Weights of a small GPT-style language model, trained from scratch on English Wikipedia.
Size: width 224, 7 heads of 64, MLP 896 squared ReLU, vocabulary 2048.
Each number is 50 + 10 x the weight over the matrix's rms, rounded and kept within 0 to 99. Layers, rows and columns count from 0.

# down: layer 4 MLP down (transposed), 896x224, rms 0.283, rows 620-623, columns 0-223
# up: layer 4 MLP up, 896x224, rms 0.373, rows 621-624, columns 0-223
down620:46 54 48 47 59 49 51 45 35 45 55 66 39 47 56 49 57 34 36 47 53 40 60 60 48 39 66 55 60 66 47 56 66 68 64 55 56 33 29 57 43 59 50 53 56 61 42 36 45 61 55 51 51 45 53 61 66 49 64 54 50 47 28 41 48 62 56 66 60 46 64 55 36 49 41 62 40 43 51 56 44 46 41 57 51 59 53 53 54 36 38 47 60 45 35 52 52 35 53 65 70 47 42 49 52 58 66 38 69 44 48 39 48 55 50 63 53 47 42 66 54 55 51 61 42 61 60 54 53 48 52 43 49 52 52 52 49 46 48 51 39 44 55 28 54 50 54 53 34 40 44 65 35 63 48 39 46 50 58 52 54 11 67 38 31 57 59 60 58 35 51 54 62 34 56 42 50 43 43 35 44 40 51 52 46 62 43 56 46 39 46 44 52 38 69 45 47 46 60 48 51 62 44 40 54 45 51 46 56 69 66 47 40 59 50 57 54 59 32 48 64 55 74 65
up621:65 70 49 37 40 38 52 49 42 40 52 51 59 69 23 48 58 55 59 58 50 52 56 70 27 63 52 51 60 61 42 44 27 33 46 59 36 42 30 46 44 55 45 40 39 36 68 56 48 46 53 31 42 63 47 72 51 39 61 33 45 47 50 35 28 58 52 53 39 59 44 52 60 29 45 36 49 53 57 45 42 53 31 60 56 51 68 54 50 58 52 52 64 64 62 39 22 44 33 35 46 46 39 50 45 64 52 33 48 52 69 40 32 63 43 54 71 39 55 45 47 69 45 45 37 49 25 50 52 68 45 48 40 43 55 35 69 75 64 44 43 48 57 45 40 57 43 48 27 43 42 43 47 45 31 23 68 49 63 48 45 57 57 62 49 53 55 44 61 50 39 53 56 42 50 39 55 36 26 34 56 83 43 51 64 55 30 54 43 61 55 45 45 48 43 56 52 36 47 25 38 45 37 34 49 41 40 50 38 42 48 57 69 51 56 34 44 46 48 71 44 57 27 41
down621:52 58 61 53 47 35 67 49 36 45 47 46 46 53 51 37 38 47 60 49 42 49 60 60 64 46 37 57 65 64 39 63 42 26 57 59 32 42 52 50 53 46 46 47 41 49 58 63 60 53 52 60 67 71 55 33 31 64 43 45 66 48 55 52 55 39 54 58 40 25 43 49 50 53 52 58 42 46 56 56 33 55 64 48 53 22 45 41 40 30 46 35 56 41 70 60 48 62 52 39 45 44 72 65 39 56 46 32 32 54 65 60 56 48 53 47 48 72 49 50 43 71 55 70 55 51 58 40 54 45 29 42 55 40 49 33 64 57 55 54 59 37 44 65 70 54 42 55 44 61 59 43 50 56 54 43 52 65 66 39 37 42 44 38 51 46 47 48 56 59 38 59 37 57 29 51 51 59 48 34 48 54 50 37 46 55 41 53 69 30 43 54 48 38 28 67 41 51 44 50 39 35 29 43 61 57 42 64 56 62 38 48 46 59 41 65 56 45 61 51 68 57 43 30
up622:69 42 63 29 32 35 49 62 42 66 61 51 74 62 20 45 47 31 66 54 59 54 57 51 45 49 51 29 48 44 52 43 58 14 50 56 56 58 40 65 50 62 44 51 32 42 45 43 41 73 48 44 47 54 46 48 47 38 53 53 45 52 59 57 29 60 63 44 48 43 53 53 64 44 58 50 54 59 59 63 31 58 51 58 77 46 31 45 48 72 44 58 62 65 51 32 31 52 44 58 69 45 41 37 46 46 56 55 60 34 56 41 31 56 53 42 76 53 58 60 60 42 70 59 71 44 26 52 54 54 70 59 48 49 51 69 46 53 47 51 58 55 66 59 32 60 31 46 58 52 50 73 59 53 31 44 46 62 65 51 66 64 84 64 66 43 62 58 34 60 43 58 52 47 69 39 59 47 56 51 46 50 46 52 42 59 18 43 55 54 34 53 46 54 45 55 58 47 53 33 58 55 64 33 46 43 51 64 66 52 47 48 52 61 65 36 53 31 52 68 57 28 58 49
down622:67 51 48 39 41 43 39 61 45 49 45 58 49 56 48 40 47 49 84 44 42 44 53 55 36 51 53 51 72 54 66 52 57 30 46 54 48 68 60 33 52 28 39 50 27 49 63 49 23 57 63 39 45 64 65 49 39 22 58 47 51 64 71 60 43 50 64 53 32 43 50 35 43 59 31 41 32 58 63 36 44 47 51 53 56 42 41 33 56 55 44 46 58 56 39 68 34 48 33 51 54 52 52 63 43 40 43 50 65 47 36 61 45 60 52 73 65 37 55 40 51 46 44 66 46 60 60 45 60 40 56 53 64 60 60 57 39 50 57 71 69 42 53 59 39 56 53 38 42 48 51 38 33 38 31 34 59 60 54 50 63 58 53 44 35 55 41 57 30 40 64 72 46 42 53 31 68 46 59 39 56 56 28 71 60 54 35 47 49 68 58 46 64 42 46 35 20 68 31 66 56 44 29 57 53 41 58 39 60 62 48 37 45 43 45 37 52 57 31 47 51 40 75 37
up623:54 51 46 52 48 51 54 48 49 50 52 49 51 49 51 47 53 52 47 50 50 48 53 50 53 49 51 53 51 54 49 49 56 49 56 53 52 45 45 53 49 49 49 54 51 48 50 48 53 53 49 56 52 51 48 53 50 48 50 48 47 48 54 48 50 50 50 51 51 51 49 49 49 53 56 48 48 48 48 50 50 57 47 53 50 44 44 50 46 48 49 53 48 51 44 50 52 52 53 51 52 52 52 48 52 49 53 54 53 56 46 49 52 50 52 53 52 48 47 49 53 47 49 49 54 50 50 45 47 50 49 52 52 48 56 56 55 52 53 52 53 50 49 49 54 49 50 46 51 51 51 53 54 49 47 58 50 50 52 50 51 51 49 54 50 51 54 48 48 53 52 48 51 52 49 51 49 54 51 45 48 49 50 54 50 53 52 53 45 45 53 51 51 48 49 47 51 49 44 50 51 48 49 48 49 51 42 48 44 50 51 51 49 50 53 48 53 54 54 52 46 48 54 49
down623:54 53 49 54 54 49 51 48 52 52 49 57 53 51 52 50 52 51 48 48 54 47 52 48 49 47 47 53 54 52 49 50 48 48 48 51 51 53 46 49 52 51 52 49 51 50 44 51 51 51 50 51 50 50 49 51 50 51 53 50 49 49 51 49 52 48 50 50 53 50 52 51 46 51 50 43 53 47 51 48 50 52 48 52 52 44 50 46 54 49 49 47 47 52 53 53 50 49 47 49 48 53 54 51 50 47 51 49 52 49 48 53 52 51 49 52 48 50 50 49 49 47 48 51 50 46 45 53 51 53 48 52 48 47 51 53 49 46 52 51 52 49 50 48 49 55 50 53 48 49 47 51 50 49 46 54 47 48 49 51 49 48 46 49 46 51 50 50 51 49 51 47 49 51 55 52 55 55 54 50 52 51 52 51 47 51 51 47 50 48 51 48 48 50 50 51 49 52 49 49 51 51 46 51 52 47 43 47 51 53 49 50 48 54 52 49 51 50 48 44 51 55 47 48
up624:66 40 55 53 67 61 58 42 50 58 38 53 46 36 45 50 55 39 45 55 52 45 56 57 40 46 56 45 51 72 41 50 39 47 61 42 62 39 54 42 31 51 64 33 44 46 60 46 60 46 53 28 66 61 38 66 56 46 40 57 60 44 59 55 52 37 42 41 50 42 44 51 37 44 31 51 59 57 60 45 47 67 63 43 56 52 54 47 40 56 50 55 27 43 48 71 61 61 55 54 50 33 44 52 59 44 46 39 50 61 52 47 71 51 54 42 51 52 58 54 35 48 57 45 54 69 53 55 35 51 42 46 60 43 69 41 52 55 47 54 58 46 55 39 49 46 50 54 29 66 53 57 51 57 48 40 50 38 68 47 56 61 38 73 42 58 34 48 45 56 47 38 63 51 49 45 38 58 41 48 53 46 58 38 45 42 51 45 67 48 41 37 55 43 60 49 56 36 53 43 41 50 49 52 54 53 62 59 50 37 53 59 56 36 36 51 57 36 54 53 55 42 42 39